From a checkpoint of a small transformer trained on Wikipedia.
Size: width 576, MLP 2304 squared ReLU, 97.5M parameters.
Architecture: LayerNorm before each block, no biases in attention or MLP, untied embeddings, normalized queries and keys.
Training: a variant of Adam for these matrices, 4292 steps.
Each number is 128 + 24 x the weight over its row's rms, rounded and kept within 0 to 255. Layers, rows and columns count from 0. Numbers have three digits each. The size before them is the row's rms in percent of the matrix's.

# layer 9 MLP up, 2304x576, rms 0.0395, rows 1833-1905, columns 96-191
100:127135105118148161101124170092134145097130140146134159140128138088166082163100117176103110100102097151111162122103165124095112123104129123132089157126155119130126117153131084163104094111125148120141111165147113130101128137080087133129147179106165156172137151127130153099121120120094096101
097:107086160134143132122091130060108100172134122107103123123171131125122131126124112118157131128132135114171143087141150120128108116073144137113109142129173114143112082120085131108108160133123149152144131160124124148109124150126085122150119094126113131157114129108155152128178108157114091117
081:129138113146124124132085152138115169113118163136165123125146159131157124143112068090121132118143130147104099141104142147137118109153154147104086203117147142132136109125102103165149144092139122166153144123149074166143091100156154144130096115143142139110166147111104129152102110124119133085
093:143136124129112117144122137060125128129131162116168109151143140105115177135133148160117135106118137128127173130083133128149115154187142107116117133154178128088135143146147126157118166132130130121121142107128148121157142147107166161154135119137102084138091092149102169094147109108099183125
096:160100118095142102103153109112147126105153126103122152157113122095112156122107135103126146107144168113130149072173149133188160134128132143087104112155127160091115107089121126170116136144138124120159089108097099127139113083133137119120116168116122103158144121085134131118146131168101132081
098:100123140106130151144120147167108159149153138148132172154136137119110157113180137101144087130144157102151120139155161148114131117134128145098128181098132133064117118129127146139090119196143161157164147093126134088107178154151181127104151124107113106132130112099081127106106123141069116087
096:130132132157086145141129143131125185208144098091153177125117122128160135137117120118109133147103117095107167129113109091148142095127129081156105138159117118130140138116111120128158168132116121102079103114142094111112121096126123095149139118118166095118156154087100121152143123132118096129
108:095154155101129171146120124083135087176124115111145135147175116124139141126127120152153149110099116133131105112081152114095128134121130102109122124121101170135135116127101117103148178147087132143166127127108137153150150132139155100115101155132100106152108100123082154112173128167124162106
096:127131147115128156094147185149094139150135111083114091115102086128171103123123088114175118116144128089127114121163172150121087132105136144108120118155168111142153139113083111125133130164110158107125149103183147088117106135119083141108133115133130138154137157159098154105107093141112114112
085:145148123144144157145138162126115151119121143072134100125107139123118136125150094113141124090115135108113141136128156107118113123136104139125126140121137153106151136079105124133144123125145144143166125103129156136139129125133170133126109101145141090193150136156108141065131110173148090142
107:116150135144134128086155152170151124128130141135142124138130135132088177142139135134141168092127152073135128173176143116148140148147113113136140109122063136139125124158106130122108155138120108139154143123146122142153108127132110157117141143132120101126115138149091133129081152146115113144
104:116133138120125108122123154125162092165128193069157146112113094139097107145095133134117100141160135130124078145056080176123141146100123140135120108117127126143141128124098181115135151137150121123118142094134130071131124137084119132167101115120131123096100138125135156114159141121131157105
101:136104126100106138156103140101162113130100098135151126152154136140103131099149094109114089146140104117108151156109149138092131126120166132126125135159135132120158122149146138114110165111103137099156129148127101097112163082137151088120138123082161139145145105108125137151118104102159134121
080:090148139144148089114097111144135124139122100108122145119093114089158107080106116110123126166087099076118088107125120163109150122126125128128092095108112101134123129147144135098133152150120112138144146116123139102128164106140141128125119133110148160161145108118170131146093139151177088139
079:154148127155162172102169145131131123138196097164123122139138101118110092125131142125129126177099144109119123076120139088133144135127157069122066122134118106069096132109144112161116123118106101149124149093202083134142151115131119067145125148160080093120137118107122145127120087147151119144
082:148146133111088151133137139075102086119184120093150133159125144125092100096150144176134172136137101131140142086087119130150133124148105125090127127131138145106141150123133130147127136143107092123123130147139085133152102136126153117121135124127122153158142142069134109103107113126120122108
103:151108145159106118123151098098120123174159164136131157112167129131136156113168147127129131141109154079056189107118115140144110156137137131094119109096156123101098143132180101118145147118123119106126117135143095160146120133176114164110133104116114111161136133088115161112110126127104112142
111:158111115096154105080114170149136108134134167149141128132120135131134101107119114175123135166158108102128116122105168109116138130136144174111113097099101108075132107105084105113104150144141147146112171109122167133142144105092176141094121112148106094114134119124146119147143144166108157093
104:099112165101100137092103145108118145111143133096145146172165142139101122101105158143134126114132165113075107137152113153107131127154099090120079132090168109063102177123111109098116142149150125163147139111125116131132153140138131119142128104091127093092158124101101159164131083113151133136
099:126134130103134108117102177156123111117095177157124153133122170127129077174113149121116094168138101088132111138125150112157143128084112159113097150166182120081098150131081117119127132164124144156117157126144114128105166145129104127103099165143122137139099118069121129108157124105125134147
102:181109177150161155130124115157121141159108092110107119129153121103142108136146102143166084115140105126143115143158131114169104134112134103097123142097152154128153151101117112101096106135130092153125167134090142101139150111078129110128136092103130095127131138156109159109151133186127117149
082:153139116098120105132169199125079125103121105163168145125142125115144152127126135148120166152156089126127150123108124148116112167132170147125067133166121121138077097099096113113132128100122108125133124137116147133109134100116126181172137109168110106117167144128142151078124103131158153138
098:111130122170117164129110174095110099159141112142121187142124121143118146113189131165140122113154117107093142096072130124111148116134123108121105113109101138141124155138156158117148162168121125146123165124145114123092129146131123125111112134080100157125097163116137147125173109132114172120
099:108116134096132161106131126140135122203116138135164106150158149138132101126149129127168111151149155156132128165107151111162158150156155129102130165140137061134131169060140111137107179137127109125155169110094134162109176149125164131107139164137156143145144147147123175101131124169110117137
106:083070137133135091121085139112128097147139108133122139132154114135160102107113120126125142127112096088110111148091139154116115100146091162092178162131144160055141152149110102154122128131133136123158094104116119137161164130137154108126196167113102108149150098117131143100132134110070104072
097:143130134144158128116152190116148160134191133121117065139100129150131110109175113138148152091160158103118150094100164125109117123140126145170141124125092167119127136130132166116116126164111138124134168161138093164107125123142126142140121101140098159123133095152126112111144074126153140099
106:094118095117134169139102163093105121134130109151132121115133100109134148137135153118111163172167103138118155139144163114154109151107143123100126138134145104151108128073088158126122134141173084144105120098167109171149146130169127119155147143135136135138125152096166144145113112136130140126
094:129151091131122136135125117113152104156100125134063084153140108144116158099139075109147090158116098150096133139050129118140120104127110103129161149107161128137090130116133115104056152142149129135147125117141084091124145162144133103160115118127131148116119139098144139133126114109148124124
094:093120091105117136119121125093078113110160144129139143141144130094155098130130107128147110142134129085170149090158139140122204092139105144135136120145131087090114161112153105099140147114119161112122105125134143075107094175118097129101147153118125192126144135127110130144109118143094127118
104:084097142118141149125144125099104154096134131134118178155155152124119150126126152192088112133100111102127145134131153130153152096152087122119125171135100099049147167157109138119099153112139119128129119142112099163129123129136182133123139157128095117146142123098126138132134161134154157116
110:145142097139089132146107134071121109139159098090091129124143116139143135131110104117126126112150077108100157159109121201121132143160119158109134118123088136129115104128131094119095126100131159117118128127104123105118136136131164101127126142117147108107130127114151122092132140117137100131
105:105166161121123148113140109152079106184071085133146101202100101114128159144158140150152132139134164127139166132153183125133160154134136183075131106103122113107115158097157058154108163179122107151132117144115139161082154090110161102130122099125134125111133112121134108093118128167153111132
108:169145105170134131145151142117139141136140150136147145116168136154105138105187149136105132111132127132153155128157186112123102137183103161102107132156100160167136127096136132092158129126111145135167097164097165176130121131088150090167105107103095127107107127135135138107085129123133116078
102:108121145131128139118117138113119074149133156134166169122148133143142144126168129100147097092132111133129143117111151077105134139139139110121140099120182136098154173152151119128116119147152117141135098092132137153135111138142173116112163157091150135121106106103156110135125108106072174101
106:102145145157112162107103145148091113175108151132116106190116130089176102116161161159135121103105104141128103161164136124134142141149111113112077155117136132102086158151112131099112136203103155172171123124128146108137177167127121092112146136090125144129117142155107120145106134153094134088
084:128070139101114133112095151092120155117126111131151124134142084119150121149113117164103113129101145168171133138184098115113102188133124129139146130161108161153162132151119135138129109130118159168171068140156166072112137127155127159118166132142180137155157172169125146136144104112083142102
096:079165156134142071103107163143112163112141152139157132172164152126126134079151157117193145084130129138127146117129121135164160094132147197126141126092134108122065163126120114123107131140131128117106104116121147106140127138101127111119187143164157108152131107110144141145141097138101136115
093:093074173134091184130120147154132100128164154128112124162143141105164168084150139142150148168140129136106132085133138160121127128102091160117131129174118118102112122129117117097130155125107104155108131125096081136117162161137148114121160152158146119158154139094128118095143141139120122124
103:133123137165135112112111155141141114159134134139116122177181134118114135101115128140148119088091105131136098142107107140164130165112158164125107136100117109090106132100163104185135138130146118097110108092161125051135139121123134136112158148164108152131165108133133129100103170119123122127
104:110135216086110137135110135136107100164102160138130130195136141126169122137187116119097119086084107106151174111120174108132120121142160131111103149125165134165136158118068127164079226171125138111125185121124117116123142136119131136114159105123136144159149104121109150112133117161110113111
093:139115138128121123099119133107117132121148115128118117121136143142095137150184089168107096104108129129115175123140155153142170108149089096082108143122157097070102153109154144127093127143151145126148135175102094143094168084137194129125166132120121131134162114065159139116136092130106128131
091:182108138094121139098115171162104085162133118126181143124145117096114113120115106156112078109173080112106137152089144189095136128140143116132161129167118129138064164082101158145138134123103133148148088154094069091135121148130116054127139145121084120132106123115129107107136111157106142099
102:119120147105168135126137180148097127129149123129144152125120126111161107134108124156151135123132100128131147170122144153113081162194153094124108176108148103131106117134151100091132153115125167132123128094119111095142120089132169097120142117120129091105113115154142096115140150167115130093
095:114104125131120153104129183128136125132133118108122119144135090109092129113173129159137107128137122132127167104120132124148118143131118105106087141159161131120094134130061155134110132174152123148118134095157081164104109119158137149137160172134173109130151169113155130165145148120127131113
088:145139190096079112122137140100091118172171118137123158119124106109065131121133152144106159090117143103100120124096164099177166154115132128114125179110115148112116133097111094134098124127160127124133129130069102134130098087095171105105151162145102104150127144105155159109178091193112126094
108:142160152152140134122122116126126111135105150109156122139156128134097106112154138155122093144135106125138173147134117132152123141128144139121078136115096167126127135073149129128121108127125150096132106148114127135100150187132118116140109141147170079144116146128140161110093101193116127153
115:135109145124122094131112155077141102136141093070117084134113104073080119111162155161122132140129116142117127110127138144167142176141112115163118143083091137121130126106141177120092116122190122132105120137100094134132169123099161121136110115102156092104123114140142107112112159147148102143
121:053113114163133123111129161128105142135152130085136114118145145143133099112139126092142134145118146136134136102132121194157126176085121160111139131097138144110100133134116119128117097123151120157116118167153154108105114108103134112185165126144160103147130154126145146160110103108136087137
106:116140098135070162155160110106080111140110093161118097122116076099100135151162143132180078138180169115114147098081135130158150134135102164136125135153106131112104090152136111123153139101146162145122139129100148132090149091098166123156118114101155118112138191091150092097149128122126114124
100:104080138106127178132122136123089116182156173126112128143141140149122103099152159119106099116160140158137110140147146109141100134061112110112106181128146110147110152124128116106075155150147126123128172161173142155115160151138165097116118114177149130115135126087096145121138131140116148156
089:131122115094168131098134126142156172124166138114111147122129107150059117147115130144124114158120167109132163132135124121142175080091164125113124119122139101075089127137084147149099108132106112166095070083143138127087138156109161086127128097172159151131108115131153149107153130092109162109
095:061090130107134134112121155124094134182108161132150166176155165119071141129104116135146182130121173119138125119118138111142132116133150120136093148149130124073078135093161111124091114127140124150135169157118111114115164158123138125094104095109081095123141125076117155156089146150141182127
105:134138131112093128115107170132137126165141111112176180125144107137117171129131108137148106107088162100076150110085123102103141098187117126163155148164089097142157087147152103125116118145156110104107111110144097138092138132168147156139149134171116124138132069106096155112120160125135176113
092:107136106113061114090170107139119088148107093135162106119128159097119142124151087116105097159136154148106145128134101112150120125112153141155119124115119141086117128127132087126129142116142123139113118088133109140077146098098110169096153157112151164141121128091123137104124093117102112075
096:120121134138105108090124109135094119099138124122116149106132118122113134097156115171119160148159135102119083097131115124165125152143198135121150174104112168060089095085157124128116104181130182097100110147113114155145114116166178141149126109141111130147156118108147129124075177138131130089
109:162092129100130101091129126157086139113109139118131105124147120175159138100156085106125129135121103116150183153131123149117150105083136152153106116126140164104163124108100125113157124148122177160116155102151135107155134131114094128098166140101115108143107163132130126136149121129120125110
097:128065117107131115121085108144086128123107135122113127131147176122112132098120143125108141098117107101113078129092118112138114196139099115092076166114170154134116166106112090156108109117169072104106102098125142090153140079125130153163141152164174072162171121125120146140113125153118070147
070:089091137110120146123109148157121126126127129129103107120143138112094110130149117176143153096100127099140148130142109147157147099155162184132121174127096193072148120122148118096113117097129115110110177122156115118139143111109136140115113135148129127112173165138159117133125169143130154143
102:146163142099150111085133141157141117128143100150127195112131071123139121104134156116134098132125156146156154101107131173111145090135161143111125127151105106106118104127131141139133158128107143165106119140124130108137180086120162102109138141113166092149124131137120145122127105102151160100
095:095104144109126167140136103113106156109142154168112087179156114125125122110138114148116146155192140166152111093093135165119153125142121094082106151124132134107105104111158130121107123159183116156141132134136117183101133131117138149118125144124100101153128144132162147164125103130151146128
092:126102136166079126102158130134078139138089120070115161133119150126091129093129146142141106112110144146108107132089120123133159114098160179154096143083153082127059106095136125120101102131099141111106090143135140115134121151097121144121142127133139156130127157133155130138120096191091126167
113:144093123132141098144139141149035118129132173121114106157164134126139170095179124122150152113172115148106157140135177136138148127139136140140141122111126139105164113140112110137111130131121149114064180105127144137155125167112134122098146122127111093112119142132130127114090109113131136105
102:119134121167150165164118153125136143129131127137112153097135088120105148124109143086145110114170145124150138125166094117114101133122115103121143121132154116065135117113064178122127119133106085194136131130140101088103106149104170097146176144112131132150139152122132141153105120099152122132
102:164141102118141177134154101151099149136183115171086145137074107186130137146152132142135129127113121171071139109139114134109138103152119097148134155145133124102137122167164126129158157110142108162109153127118137124123138133076153122154108136159122138144131135146156103125129130124157104116
099:109143177105061162117143118142141165088149108103100150127137115186107093097106103100120136166169130128117145112139159145108125122139097129120136125172147110123112144147168102121088145177137112173118158102150134116092123128120129110145092122129094153153107120164117130141099071118115145126
102:126112083101115096105132114104123105134128125100097097150182161141152144124174187191130138136061137166122105136067149145083144158169110116112080135075146143127105155147135117125131111116122138114121109101151119100124153153128146110123081131106133133161124121127123138128152094134123154110
112:128116106097126117140084108146104134143087097116126119081144102124112126115130117156128124131084137150154164078115139154103122101129149115113132138177104135110143132108133139082141183168103135123158148097132124125085096151114118116115133125107136149140115150103082152128104125132110125109
103:092106134144139104080152140140080122131115138087117102158129121110137125158133097139125177140079141153142134120116143103121178091108119133110126130145177163164161138136154104132113117144074129162105122094112125098127144120112109160094147123107173135146101147152103127148088107174079151108
087:120142144150067138135136126124064095140132127117149082150094090152129150103136162148157134110125138125133163112100122157092150142135139094129153100125149164086104150070132173105097098160146132163082173163121067130099140091071121085120114097135131073124122164091154108128129079146150151167
098:118102103142110155112132112119096125116124131131170137156104186148130088125105130135106124114125142099109129157133093157147149113108087147170103114132077080127113128068160112101073128164152106088129083097126147114136086145100147136135146153181092142179096108130131121100117190136146134126
113:091115134116169138135167145120124101107107137163099116116115120078100165175143100142164074126130158119141156126079134133130184143132099139143130140107091133140143130120099115153098114139154113152100110129102113154112118108121129143192149168138126134126142120128080151145119157141114145085
093:141144088136106109132117118129085145090148113145113175106136107111147130110120157142123137106128121129111141094175130134163158137107165136148139133107089155103128177087127201103154134130116073172113152102167129106132098084147167123058175147111124168112140153096075142104084125131136130110
102:111092118137163126104154151145117123136104158099095095131131124136122105113116128110130154111097088154158138148120134147172146135145101173149091108162103122144118147111140164112155152182114185144048163101178113159104110114103113137162155147119105140120105127138141129156160151157110128145
# layer 9 MLP down (transposed), 2304x576, rms 0.0395, rows 1833-1904, columns 96-191
105:097099087104127134110089111127139111147158147163126142112136136125098130108117176131133104127131100115137150137137159098155158096094101132116171126141133108141112105138152140084166160123118161073124095138103148151124109153113115124115131082147113108150138131134166110081122117138121161116
100:155122101124113139124134147162101073150126081119093087103147126131099087136116140191086177151163119217140170161121127121143143091161146101109138121121087151122085164097165118123127153153133100123109150158124118115139115165159170157093114122092131143089115118147115119117131113098133173132
074:114128154109114108100134126120122138126113142093122086172096143108115135110112145165152110136147098117142140131140134125125147184118089125170142083127104102099130177131142136077134128183106111126091133104156173133151162156110116136134152127120137143147106108159122133123153133135160143133
092:181151097130135117155132142123128145154071134141136162140114140152106108150118150098122116128131100193102127108137154120162176122114103074133143163114108148120180160098148108130153129084154119141131127152176101193115128114127136065126124135122098125122140188163156122121150121115104134121
094:128145128132103146113140100109148149053088111132127134166097110101140108165102117123103152131113109108117124085110133146108078108114172109111112123109112064118139148097129130149136159140156103126097123117168127131125073123087113154149113115145113095113146094084139091165122101188134118141
097:114138137125149132143133121104141171110137140145140155110143108130107125110151132098172097124114117105147098128137114133152110107108179166099141154143184088097067108169125092113105131139106153114178085124131115086113176154144147151122129118138128122145124099139143166121103147120137105135
092:096164103123123090113108130142145137147125133122076174166162107140167128113127079120136164077114127115135142137147145093162108168169153154082167095080097114115115114118151095135125134141147098088110150107120139130103119112102114135100114123119116155111143121132092094139101091137152102144
101:132157160147115143115118120156131157115132139098146088146108137162114111124166123104137121089195114082129151155123096117157130091148145170105152118127134117117147114129138173137104093100131091126137126100121097158118138121155127109155135114142151096166168158115145128133129122134188153125
097:114105131139112121091136080089125085154151103125123147105146152122125135140123099120113146120152148167170126147123118086163162122146126128173130119115109188099149122120103140179117121099141122133127104122136098141187167128119150124144129130077119128116145147108097071168122164118148136100
090:139112117132097151107132101134129083150119140161141172127143100114150120148105167166125135180143133156140132132125125117144132135104136151100117093146127120150106123150140111125121125143104119134091130172154123144115121144111085092126122093109126123088055115114116117204134137105121123103
107:113123159104148121121115172121118100084162138138112113143140079139167148100121136149080153133131066138153115121159125131133118123155169125116097123137187099128157123168101116130107113166149162104127190145121112110135136144151136146112126113098130137161124160136126137143093190129114127083
100:129082145139137127106103102142124130142135152143142152165067118099152152123145134160106095153114178133136131134101109113168195116081107128137096118111147123089116136133145075167162158129129115112142106095131148101113123131121081142112170111060130116111118051126113089178152139121124095133
094:128157095150118133141133108126119123126134150104117114108103144142136124149133141137108108091109125151136098146110115140153154149135117127152117140114158121153096173119120134112192123165124100156080113112127174125119112081144098172123108163162102128142119178157169143146115165144118140157
093:099107126143144075112145138118118133108095087161109100135093122087097180139131102094136163152153148099087126089121128118118063126098134164120119160138146150143092099132134100122132143127183123170151151119121134150115138103129126180109122123146110142163122133136161106098114122130140126109
079:139125131096132105145116109121113133110128144172117168148127115132120149151128113121081146116139140140126113172120123114136120079143144151118172126145172137127130089086146097052128129117131116069120157155089089120138116106130115153122109158119136147060165137148158105145136123142140133130
101:120121131115135125122141123160058134095132096170146122105123132165112160116134152106100138146127157130137115138141122154129095117112151132145138163140098137103091132170129098124103193129116137119137170119088130115125170116129073156144103165124146153118161163106133140113106110099138184132
102:155141104115124129128093110148137164093107105133115151060103200145122070128104130186128156129108124094076118124136145136109102133082131091106117159086118100109114138102133138098103163099132111153116141103123132124125109121109122160126122122133114145111140151089146130121161088115160138128
095:103147111126157111165138171112103111173114099126092101119124147124110153120091129106105102119122126128141138128135113156107114174087163110161139148136129158112135113131127152141127099129126136125102149143079108096147114119126151067150108098138151127117141153115113125108132120130141143100
098:155123099149158174094136129145129097094127143150142136086093129142099115141083142174135155134110128093120094108098133135167132140121113081141064087109104166113089162127131175091102134108107143111106104161140098137103085142141118142152124127158168137100114117151132153113104130145126107140
098:132108158124144158128120139105128150095111128160148166137145151119119145160095148156129113148109128092143132146129137128116168115114099113131134111126109088162156164151115106161145140097136130134106125104160193146103113120130181158153118115171112149145101128152123134161112149121089123148
103:112129076168140140116161138133085119099109138115097122086122161172143132111131115134092161142060110108178124099126107113111140158155118103136116041165109112119107149174097134137126132109122147090143130088140143170138077116144126125138152113131125170112147145138122137138120177114124131179
088:100132131119122138125134152100160109142117121181100128108134134125137162100137196152149134172124095054110134143115135093102103109101131106084151099129122081126133127136148137148113114127105136111101144081132130138139146152116137135162131108121120156178092148138133091089113129130143103190
101:122099130156131126154156177105150155143119040147145078105106192126118139094138128129121127143135134154139139120151111112175123127150161101186112163125135143108115096166118145142139160130140138130155114139117173085146140111138123122117106144134125160140127134175163120119161157127149165142
094:090153089146128124150123117120114137115106138104172114177120079104125164107132160168118120102099123114079138095141130144142139139123109113114134144154098168131114109123110125142124110103151121076149131133141156092144101125135168148155145097157141165132170109127142185103108126108136114165
103:163129138119123104135135106130187174121109154081133174125133187110130145124106127072113178158177102105127118175114131127127104186143152137137165137149128115166102105098148098113133141140099125159153105163144070142142109156152122171112137112113157131117145126109128124164105113072162150103
099:147132138103142088093137125122175121134157099097128120113143126119141126128134163159138112130113113161131168098117148121141136128123122190144105176127130142156130153138153108113137121094130126140154109114086139130107166112152144130122091144105127163119147099096106092133118119112162074116
103:139150143188118106112155138142099091141113099102159107197138081111141115113166141132120156121130127114127119093133114171113118102173111101149162120117106131114109154099114084096137141109164099115128111116094139093113128080135145177128127136137162117083114111127109160122142138093148103173
092:126116120134127111132137108134183146125130135127154141120106100142161137138133100172111115186137120126156123119165128114097105187147138129129122083116122104148157112107124150110130091161121141117109137098140167174138114103104173155086150139099145136156138105142146147159104136084138143118
104:131160126151091129111105114126164148142114118114125092150113131146151144120140122156132114133166119160103124144118143128131099156095080143155151133103108127137143127126100120166144105149117107134123133116142107161069175127128151139120075117132159104109168131061122110156079104101077129150
100:158130160093147152103162122139129107131120104102160145117111135137091115119162141121120153107128106099128124155164129096167130098125115136145140095117134110156115095118130118097156157101097086128166111076102155127164163122143148148132146100177151162162173139114138119082100135101181113116
106:138079108161094120112107096098122125150106089132100104104104118127136119138135136114098129092096128194149121110130105123110152105141123154117116116148112140129144156171107085097150137191116166117156089151172134130148097085136118144128138168098114120126130140126139137152090112127104143122
098:115124111143117107133140137132094125100122117147115137117121103174120148101104140126121153109150101136132146154147145112150140109117133139160084100120117126113126135183161152126142088146157122113104142084158124105123114105142127102125155111155151103116084131144121096118172132113105145154
107:134101168095129158146139117153172143147095108101138104084124105082078128120120151108138093133135111115079144127117127116136145177133149147136150141167076128129133137134142108147142094142152112103147090134146118106129137117122076136105149128144123142130129133117143122090164128165088135130
104:154164148109117106141086117134169093143101110166128116126131110086080115118136169133149092123143135127147186116118126108133150098191098128120159159106147118116110133153140118137098126115156079117180153159103142154081159121136139155098090137144115084115132139101133131100142146135122128171
099:150124133093105105114126105111109109121110118105162187136102123156108129151133120144124116112153121147111128107092137138119123140076145096158153152149100127132135118084146072089108108103131144114151110134132096124110098140114060107088105153155155106137146103122180104069139129124185106174
088:126135143181131141101122161138148110142118139137137124108148115168110108109101119133147116129136148150103148151096197120118133089134113133130139119099145160144136179140155144146150104149096125132135155165090135164155119128116107087119083109150115155105103158117194103153084161140093145130
099:108111103114108143138128146132156128132145139153091124092127129123127154105168115109113151082154120075159168147138151163143097157102131084142171126118173124117105108148134124113123133108144125138104139120117152152134145145149128130152132140126153122110122150141109127098124134132145106145
104:126128114104148177116137135132103138175127132105153135186114159116095131121162117142119119122095135124142135134104108115112163097139133077193120156109100138150126113118144137137114137136139130135109140126039113145156097105130138109054106150104103097113128139121085117085121175135141117145
102:119108109140105166142087087114137141111127098136139105134172127110066185127140129107085112157130136124125140102120111153145127087144114122131125103114150128106096097143143147115113132077162119144108185130160093126170151119096185123142145151088131084149130078151117118146167120147154083131
106:118132104129107119112121059133152129120134097143084150139092097139138112125118149156132178158145110134127109105093145104127090141089085123142162131115136156115124087129127136119139113123122109134149063161130114151128134124133168104130122162107096192103160147155143118118093160124121081126
104:041159112114165144126107126096131128129133126155101105108152118109110165130156110126144136118138108126139121096129091152124133149139142128167119118089123098113103140130140172137072112145116118153135152130133107121118166150121155176103145095139093113130124147138119151134137146160092149108
096:120113122126167140107152165159116112129152101139163079115189163112086128168133125107110127120132148109136170145149146111163129163149138160152161112113141115155106099123146119150105122121155130132182111130092146118125126138153116154124166144105109137170114100091137143083124113134136136103
103:115075103121143114116101180126128148104136128161145135100112159086120111089140119122155138142124135090159117116139091101154147125145128136189120130108100152147094118180128094123114133158155157115118096115123125138168098075173132114137148176105112107115098109112165142180141156130164149129
112:090134122159122202121114139111128122148134100154129098087158136094152141134171127146164142165133152117154146127104176124130138087084123104119135109090113152062099129133113125109089138129143149126159148121133142100129158134131119170105088145155086130133107137146123108133152117115159127136
099:110143185106120134132158113118096141139120125109123116127078119142078133160105139121140130120150169145113156114135145129114131141103138138145129156119117149124100122137117105159132122142128118128179111119122128136137105142129119135140110142196161104102141140142159120111143113175157133107
104:132147127100175111118140095140110193144141143161112134168133118174150117103127187060160099130148126157127154154118125106134148113129145091110089147188142113116151139172107115111099126138105103157110128145140122119126133109120121194092094149161099160119151146155109187118102118141084146119
110:153151106091137113147171122141160095115130134133176122115104106139147109125104134129137130136145135164096121141124109136141125149136100144106139086122126123116123094136092081084144148125096118161099096133137138105141115100123115131127116096150074166157114141139161119164125146098133095115
105:105121124140114113120143134094112144176146126097131148103108142104074136091091136131128111162133111121148097117114132144091095159152098159143140113150163136145151138094132162139173129124159188126103124114156165114142116121132129062152122103127146157126131125104122152111164108132171124102
103:192123107105115159127100131176114135183083168155130100097090129145130125131128096122091132124092139155085125140138139117152109148067086154116168122130108140142091133125098099112119110086132114128111136136143145124104140161180126068145161154148156138099130165144093151130138151139140141155
098:151155155175108133150136124148115143088130102131127129126126121148087136132140135105119126081109113064139129132157117108145120126112149142134160139144121106100093119079135071173153116111155153098143091121112133099134114107139139118091101116153148147095145171078119142134111182110124099111
091:151150135128139137114118119161115149119138121135156129151150118090099103131117158105106116238142106119158107137105151127127110141120126135130148128146121161128104107148121139116134132124141121121123131133113152130138140112112113133131147113130135162133142107132132155107149104000126172118
099:110127102097111164172112112107127114114138096165118132084112147119058182158119126149112080101131092124137131079138159139143066139140125111113134116125158110128160122168161175121147134127154103102134169140130090091115154150122159162091112134140167116123148100102169138124113122116145135132
103:153075127099125123126133166081145115165101128088124098180104117110101132118090119054121081107119129118134076124123167127118148141097148125120126098097120138185100132072133126101135132139129119131123094138149169114106089106124140160144116143111146124186139107131115187149104128137124141114
088:143114111178113138136147103143140117066125135144146143151160128131109153160108163113096140190138109093145104151108103119125105167149130107096091112097171133165105110127159117111141098148134113101111133150136122150146109139134134109145122118098141161100090164110113145113167146098137126117
094:140126152134089140126118113179120143140127111133151144121115151106124118149135199135103109141138160148102069125102147151070104120110158122105109140112109133142081124159136103101129145105133105107139193126159167101113140102102119116126095133144112132170158174106158125148133102131113124138
107:110148117107112158108117151128172130120158140152118143125140129088106109161124119109113128119123173090071105112083146153105145105149136085124127115120101140174098105113139117136083150128193119082104119109079161127163130159139107127074166159101112109130133135121128109109153145119119145179
097:134153163173142184146141151140171147178159148105134156128108099129119110122161105121164118150123152119107166145128121118135097088145170125123154100161107102107142153110143155131118130123099097102113169108141103136137110186110126145100134110099128154155099155135133117108100134117142136122
071:123129110161139120155118130127153123158122119156140123114111138145138119147126170136164125138132111141111124172123156121115185109095137094114146103134121096121131115168139151126109118125115115134123113129152149122134126119128178116121125107151102163106123105115114129132109122097142108174
111:124087098172084146114116123089079092120114109135148128171133146147112133119127136126129125134129158136156110120112140154144165114083087115134096080116125131135147127116144087096135113138139092143135098141149133176111108128136133148144153145125100164144140132113114146148145136141119126116
101:126142130146091087145149127077122151125157174152134149086121166142127093086120089134141109106161070124136091096152125110088109117114118170175146081166107135129140168094136130132127105122110148147095155149119120185137125128147111068139160133089171135121108106153065141134094167140109133101
121:092159119139103146104125156129138145121115190138129109105157139140152175147166135154131142112129110163124153133123122144115138176158101107144109159148138128143189148136096153141140097136128167094150169126143111065145133148164116084120131136103119106162134144147117091170093117142084110156
115:084139118181121147107153090129160151129153126143143175142149107164129077147143169150170113150121096123120069153144111120137084116107126174107149108150085117130143107118146132114129131138093121083148114112169169105140122105088129090150154126132126108176089097091077110141164162122122136173
097:108142130117091131129096191112121129145086141149162086119157145112134171135110169150129131132100093119131101141101153138072113178094148123080088125141149107170117158108144081080189134144119135077101175126077128156171145140121139108126152113145122143138138166116125141115142130163111151143
104:083125142141170126109069101134117094133168111077115142161146157115114128109146122138146159117175125127125111087179109125124127079110084120122108146139081119128151098195156111124111136152116171139136141121130106091101138094110157115140125125118066121124137147135155130106144132123111148138
099:141125111139118143132122150143079140152114167122108129124125131116136068112094140112129110143104113099082110160083139091140135130152091148111126129134112132122131112109131125163174114135158155145135152137118125148136116125133127144121151112099112129141150102122098106121133151114159106091
101:135110139131143135107139134109133165159134112156125170144093084126107151127106137159099160117131133114116151127098119096153169092120110123134145144168119127160141094081111096135134135121129127148106102092100163124139070125168132081154143125136126075145123138151186118143129139132131153089
103:115129121119120146151147112135104116117152133091156143112136134160082115127135137134146142114108093119152136103151104087170114092186127149115132137141107140140152104108124140110058122137098116111101150115126098098183130090173130114178136115057121138163134165163121123117145140121160130071
099:171109099117083139125122137103154159098161117127123138115096128153101120098110110105167131156164106089116110122135136113152144124155142155139142138107122108122107115089154155144097114135137108104135153135130140106169130141152103131166116106167135106130092157134165076129193118087136141117
089:141129138145146120113109130101166140100133099101144174115142186118132155098104103127090152095137106110133104141139113111102131107119140110088127098178136153158117121139122114131157089145139162125134143135118161108149132174126107097145102067118144137112156112159137132122127141131131156153
100:090143157204156112161137105108110110094119127101121101153155106142134118101133135066111128125166149122138156134108123138164124083084149129090159132120138193101127133113124112173174096157141113112146150143134106167134108124126103120164161131092121145129153158112151147113120099094118135104
102:132128120154105122119119092084098130102141166104113105173109116158116098118145164150097152104160159092128152115137143102093107145098142106128087136189127090097123135126107135120085140164159128133091134122093133154118087129155095129124104108115162149126137119143106163138115137145192147118
095:122112128117130168170128122132150112147099145138087121145162120097119100122104089136099100132128122104112099166096138131138118125136104155167113157153120141168127147122142151164136111143136148091144136156138111090124126134116058106128096114115139095131090112127134148167134111134121079156